Weights of a small GPT-style language model, trained from scratch on English Wikipedia.
Size: width 384, vocabulary 3053, 19.7M parameters.
Each number is 200 + 30 x the weight over the matrix's rms, rounded and kept within 0 to 999. Layers, rows and columns count from 0.

# up: layer 4 MLP up, 1536x384, rms 0.267, rows 569-599, columns 96-127
# down: layer 4 MLP down (transposed), 1536x384, rms 0.253, rows 569-599, columns 96-127
# gate: layer 4 MLP gate, 1536x384, rms 0.257, rows 570-600, columns 96-127
up569,201,219,240,207,223,251,259,226,248,229,146,144,190,164,173,180,209,148,221,223,179,224,146,151,257,176,193,201,238,207,213,211
down569,148,197,245,178,178,173,154,227,179,175,221,217,223,262,214,216,193,157,191,186,223,228,228,237,223,186,187,225,117,228,155,150
gate570,239,205,200,216,213,224,205,226,287,236,221,200,203,249,147,171,172,180,208,151,267,243,176,212,196,166,197,155,177,207,242,231
up570,224,224,188,202,247,190,194,236,251,192,168,257,161,212,166,146,198,181,166,174,223,252,175,198,175,182,172,175,150,208,222,203
down570,228,209,188,180,247,206,235,224,246,197,165,205,221,171,226,206,215,216,152,257,188,196,219,176,213,230,184,162,175,217,212,205
gate571,179,181,192,201,171,253,244,214,233,157,208,160,174,200,194,155,166,236,187,198,214,194,178,158,190,117,213,233,207,225,199,212
up571,167,170,182,186,226,191,215,221,176,185,234,167,201,217,218,150,244,169,160,197,213,229,186,157,203,143,249,227,194,185,122,182
down571,171,217,173,202,206,228,210,207,140,232,222,210,308,233,242,197,196,217,247,248,169,206,206,202,187,212,254,160,233,181,203,167
gate572,182,263,241,172,161,215,224,181,183,220,194,237,174,214,263,205,226,189,168,207,280,186,256,230,192,208,229,196,214,177,181,228
up572,190,178,209,246,238,241,178,209,206,226,237,146,160,220,188,210,261,216,216,153,172,196,215,268,176,195,251,237,179,186,228,241
down572,155,138,117,199,178,213,174,205,219,145,176,204,190,218,220,224,151,155,202,272,204,175,203,203,125,235,218,176,221,228,237,230
gate573,223,146,216,167,213,188,162,159,192,205,153,204,227,161,169,199,171,261,179,194,202,180,177,172,153,184,159,189,218,220,169,189
up573,173,171,220,164,199,199,197,190,175,179,206,198,272,173,179,226,176,148,175,192,223,158,245,199,189,206,205,209,174,197,174,197
down573,170,245,144,175,183,193,197,213,309,207,223,207,167,171,160,192,188,252,215,191,159,221,199,193,197,241,225,217,190,201,196,189
gate574,220,183,175,168,160,196,249,221,167,146,230,208,205,244,196,147,228,141,206,206,220,179,194,245,213,234,188,191,204,185,167,217
up574,205,223,229,202,213,165,215,157,208,220,161,170,211,209,173,197,216,218,175,161,208,223,202,217,176,198,190,250,163,162,235,108
down574,200,173,188,217,137,198,196,273,213,196,243,191,172,205,219,227,244,209,171,205,223,235,218,214,154,211,202,181,224,214,185,274
gate575,145,188,151,189,221,215,197,191,161,172,204,196,288,163,194,171,171,214,128,216,246,247,226,212,197,232,202,199,203,244,216,189
up575,178,173,235,209,212,185,220,181,204,252,209,176,221,231,184,161,191,257,228,223,152,211,191,246,182,222,229,199,192,231,165,183
down575,209,212,222,155,134,213,218,177,212,167,174,235,202,180,239,206,169,165,281,210,213,182,255,137,246,239,174,225,181,260,226,176
gate576,187,168,195,196,205,229,241,206,165,203,191,150,180,211,197,191,206,175,170,209,228,237,209,147,217,131,238,188,199,238,183,216
up576,181,181,190,195,207,225,180,241,199,193,186,211,213,229,211,185,205,211,226,249,228,184,168,206,187,208,189,224,226,188,184,186
down576,188,245,206,230,165,224,225,205,108,199,205,216,227,216,197,177,204,224,200,232,206,183,191,247,213,178,232,167,160,230,225,207
gate577,157,222,235,182,221,247,172,192,227,229,176,201,249,204,236,192,159,209,200,205,297,165,119,214,216,229,279,195,208,176,240,181
up577,231,216,170,210,269,203,181,184,225,208,186,158,216,208,171,179,262,196,200,266,181,188,196,215,224,222,277,212,197,230,205,146
down577,280,196,182,212,184,202,218,212,164,177,218,181,197,251,174,182,186,196,228,217,172,199,237,173,191,239,168,181,175,226,136,163
gate578,176,224,171,201,277,143,233,220,210,181,184,207,185,173,196,220,178,184,201,226,165,129,214,210,197,249,203,174,211,175,148,201
up578,170,164,217,152,227,220,211,213,187,162,284,195,159,262,199,242,123,209,206,174,202,197,182,158,187,194,150,204,214,163,198,218
down578,231,168,207,133,172,200,253,238,188,208,219,223,191,212,222,166,165,205,213,205,172,142,209,171,178,224,189,150,247,236,196,245
gate579,140,176,226,189,210,189,191,200,231,181,203,186,267,182,192,263,241,196,161,192,215,188,170,236,145,223,238,171,214,197,165,185
up579,194,232,212,197,154,214,159,221,222,215,225,192,182,234,193,181,142,247,187,159,116,222,176,180,212,214,148,201,203,232,231,184
down579,221,174,234,255,231,206,207,218,204,201,260,215,216,206,216,158,203,219,241,215,171,218,219,118,223,214,171,173,204,219,245,227
gate580,185,201,220,255,217,225,208,182,174,250,195,201,221,218,195,157,201,236,203,175,254,145,230,171,240,198,187,209,208,211,239,216
up580,193,180,163,211,195,178,108,185,206,180,186,180,148,218,187,164,250,171,175,194,159,171,215,203,211,177,201,227,230,188,136,188
down580,249,195,233,164,200,160,179,206,181,248,234,168,214,217,205,166,221,171,224,203,171,230,215,236,183,177,198,165,204,188,167,208
gate581,193,199,183,220,154,226,185,173,210,252,206,178,205,238,211,211,190,256,162,210,210,172,197,188,259,177,234,235,184,216,252,241
up581,252,226,241,186,221,213,166,238,230,174,166,224,212,154,182,198,185,203,176,214,194,225,218,172,237,212,207,213,185,262,170,204
down581,215,232,173,240,114,220,194,197,203,220,216,170,203,272,162,214,170,187,207,206,206,188,200,223,219,224,151,176,262,176,160,163
gate582,226,248,190,201,234,192,183,204,206,232,189,217,180,232,189,187,213,254,151,230,190,191,136,240,243,187,178,190,173,198,194,238
up582,202,199,201,216,191,210,182,214,180,179,189,214,225,226,225,202,220,206,219,201,235,178,220,211,194,168,208,160,181,164,153,185
down582,232,190,260,234,155,189,167,206,225,223,246,174,213,202,217,140,229,231,163,183,214,201,207,172,213,195,201,150,167,186,245,226
gate583,219,192,224,225,259,220,182,220,211,168,216,220,187,163,241,190,167,230,107,250,206,141,224,185,204,206,192,235,224,249,224,275
up583,274,245,162,192,189,209,145,227,184,185,162,172,230,232,235,195,172,216,137,217,230,165,167,193,167,185,236,201,167,200,232,210
down583,120,174,205,227,175,247,250,194,222,224,128,171,183,146,252,205,207,205,229,195,207,173,176,226,166,178,222,160,219,184,210,221
gate584,129,167,188,233,195,238,199,188,221,229,188,180,195,212,264,180,236,194,243,217,207,171,232,205,180,190,237,208,213,231,184,187
up584,184,129,176,233,187,171,226,157,232,180,220,231,192,233,233,210,282,143,239,160,189,250,175,229,204,154,258,188,214,231,209,192
down584,211,218,144,215,147,192,191,125,203,240,252,217,246,188,197,148,182,200,219,212,183,254,199,217,211,225,227,224,186,182,199,210
gate585,177,243,203,221,188,197,227,198,220,173,194,249,172,205,213,212,201,204,144,217,189,201,185,179,207,157,227,217,180,219,216,203
up585,204,165,188,202,210,210,173,232,184,214,215,211,224,210,134,187,209,155,177,168,219,177,141,166,226,195,142,181,203,182,225,176
down585,143,203,215,186,200,170,169,287,178,182,178,216,189,201,192,210,232,149,201,135,166,228,186,170,122,233,176,204,249,206,231,178
gate586,177,152,236,195,166,170,179,200,198,234,234,257,206,207,144,148,212,207,207,230,244,200,183,220,232,188,219,206,204,201,228,178
up586,188,229,209,210,183,265,136,225,171,197,230,241,211,231,238,202,173,167,211,219,238,206,165,225,221,220,191,211,253,195,193,248
down586,200,146,254,181,185,243,174,216,213,223,154,227,207,197,165,192,220,224,172,212,184,229,203,236,205,162,247,175,206,185,272,172
gate587,202,185,210,271,193,216,196,212,188,227,183,197,148,156,176,158,230,145,207,170,128,248,211,220,209,192,248,213,230,169,199,171
up587,195,208,200,209,205,194,223,209,230,194,204,191,249,180,163,223,191,231,179,224,213,198,170,192,199,190,262,238,173,243,171,183
down587,218,176,164,163,186,207,231,193,202,201,155,183,214,196,249,226,211,202,209,176,234,154,224,206,150,179,244,157,225,201,226,217
gate588,201,160,152,251,199,238,176,244,208,269,115,230,203,248,192,209,196,188,160,199,128,181,188,176,216,230,152,171,178,239,215,183
up588,268,172,175,212,214,194,196,191,224,230,142,218,213,195,184,215,235,216,187,158,154,195,200,228,230,214,193,163,158,188,265,220
down588,261,214,215,155,169,235,234,169,209,216,194,203,254,181,204,179,259,263,195,221,162,203,216,178,177,185,167,204,171,239,230,156
gate589,177,166,212,225,193,246,213,224,144,204,177,238,228,236,210,211,233,264,171,157,201,190,170,197,195,210,222,182,245,214,173,189
up589,170,231,183,198,190,268,246,166,150,172,173,174,224,205,242,221,246,194,186,191,196,234,178,160,167,209,253,210,203,177,179,243
down589,154,179,163,184,211,255,175,250,169,239,192,189,207,214,163,212,200,223,188,166,189,227,134,218,186,175,176,212,188,183,230,207
gate590,148,211,211,184,210,204,211,220,172,228,194,204,255,217,260,244,248,170,157,249,184,195,232,188,217,178,215,158,234,198,225,199
up590,182,192,244,182,219,266,156,218,174,184,214,161,231,250,216,179,176,203,200,236,174,223,198,212,182,182,182,159,185,218,203,234
down590,216,250,202,279,208,209,180,126,195,193,240,190,159,228,228,179,206,214,207,203,162,227,167,214,234,178,238,217,204,187,222,261
gate591,238,254,195,200,194,189,222,201,168,182,247,157,238,140,158,242,115,154,153,164,230,186,163,202,243,210,188,169,177,197,189,210
up591,157,162,247,164,238,226,222,152,246,123,191,187,184,201,253,212,197,187,238,213,214,218,212,178,250,184,195,196,184,179,243,226
down591,235,157,205,211,219,206,176,220,225,166,205,217,148,204,194,161,181,214,240,192,215,162,178,221,198,193,228,174,198,221,152,232
gate592,226,276,186,176,207,256,243,225,202,217,211,206,227,211,217,133,223,171,151,218,219,197,187,204,208,176,158,210,210,180,134,167
up592,229,214,139,189,194,218,209,233,191,204,184,269,170,158,237,197,218,196,131,212,215,193,178,230,207,198,188,199,224,170,165,202
down592,192,228,198,173,202,176,187,222,157,238,168,232,204,173,230,215,243,232,181,219,156,190,190,201,251,191,214,253,220,162,170,203
gate593,199,189,182,172,232,158,162,173,260,235,214,191,196,242,183,184,214,206,191,235,178,157,201,224,143,178,252,251,177,210,234,198
up593,163,211,209,216,196,263,199,171,159,196,156,244,205,140,176,182,194,222,235,177,225,221,222,200,213,211,176,207,225,238,228,227
down593,227,199,171,238,192,180,221,192,164,200,211,213,130,206,193,161,236,181,215,144,170,203,171,256,183,192,142,174,229,169,181,203
gate594,167,232,214,261,165,223,157,217,178,243,232,204,259,149,162,170,186,197,177,230,178,183,182,181,145,161,168,206,174,265,237,221
up594,198,197,134,192,275,264,171,169,189,116,219,142,149,180,200,212,251,242,194,195,250,207,224,203,220,196,190,184,203,216,207,222
down594,204,151,207,221,183,177,229,193,236,203,187,189,216,153,199,204,183,221,218,211,131,203,202,161,219,236,150,206,202,158,162,194
gate595,188,210,166,231,272,260,197,198,234,213,247,230,216,202,194,220,166,206,241,217,209,126,183,182,186,194,268,206,207,214,241,173
up595,214,219,204,225,119,212,204,225,183,195,195,180,208,201,187,243,216,165,191,212,191,190,210,252,222,194,189,202,188,192,200,196
down595,198,199,236,175,179,228,228,229,183,198,206,166,173,170,236,262,189,128,169,157,182,207,178,237,213,233,197,235,257,181,132,177
gate596,190,214,234,197,189,234,193,191,241,236,170,186,175,212,172,184,148,191,194,198,214,187,193,220,225,236,182,180,234,216,196,228
up596,175,122,131,188,163,188,179,228,214,185,190,197,192,240,222,258,228,230,214,190,160,193,193,219,169,174,233,175,209,187,182,215
down596,198,173,176,185,246,169,227,208,157,222,156,219,169,185,198,222,182,165,147,273,193,212,204,238,212,206,219,219,213,171,205,205
gate597,155,185,212,196,235,243,224,200,181,221,172,168,222,173,197,234,171,156,268,226,234,185,154,158,151,218,206,177,209,211,198,168
up597,178,202,201,220,223,171,245,258,213,208,193,169,203,174,145,216,154,180,205,210,210,224,187,200,180,186,185,242,200,248,182,178
down597,164,236,215,200,148,189,227,237,242,189,176,193,191,158,234,167,201,187,204,202,169,218,239,184,201,212,192,266,187,177,224,193
gate598,203,213,205,239,209,183,187,176,219,129,179,235,259,186,216,164,164,197,202,218,257,165,167,214,176,230,219,244,189,178,166,197
up598,201,230,170,191,223,220,212,184,203,180,194,252,211,221,187,171,220,219,216,176,177,193,258,199,207,208,194,185,186,243,233,202
down598,205,205,169,238,147,242,197,226,208,193,188,187,203,213,216,205,198,203,204,143,192,218,244,240,173,173,209,197,208,221,172,184
gate599,238,227,201,234,206,219,210,176,207,133,186,191,179,188,233,220,157,183,208,196,182,191,213,179,217,219,202,197,215,186,201,184
up599,259,178,145,224,198,210,211,157,187,187,204,255,250,232,144,218,153,187,197,237,188,185,225,144,189,196,185,228,209,196,228,214
down599,189,198,200,148,209,148,185,183,263,133,204,192,206,236,156,229,237,199,224,202,232,217,108,190,213,201,187,217,195,192,292,233
gate600,250,248,174,189,193,221,227,177,191,233,112,231,180,178,168,241,214,209,208,167,185,194,138,227,216,195,185,191,131,179,217,165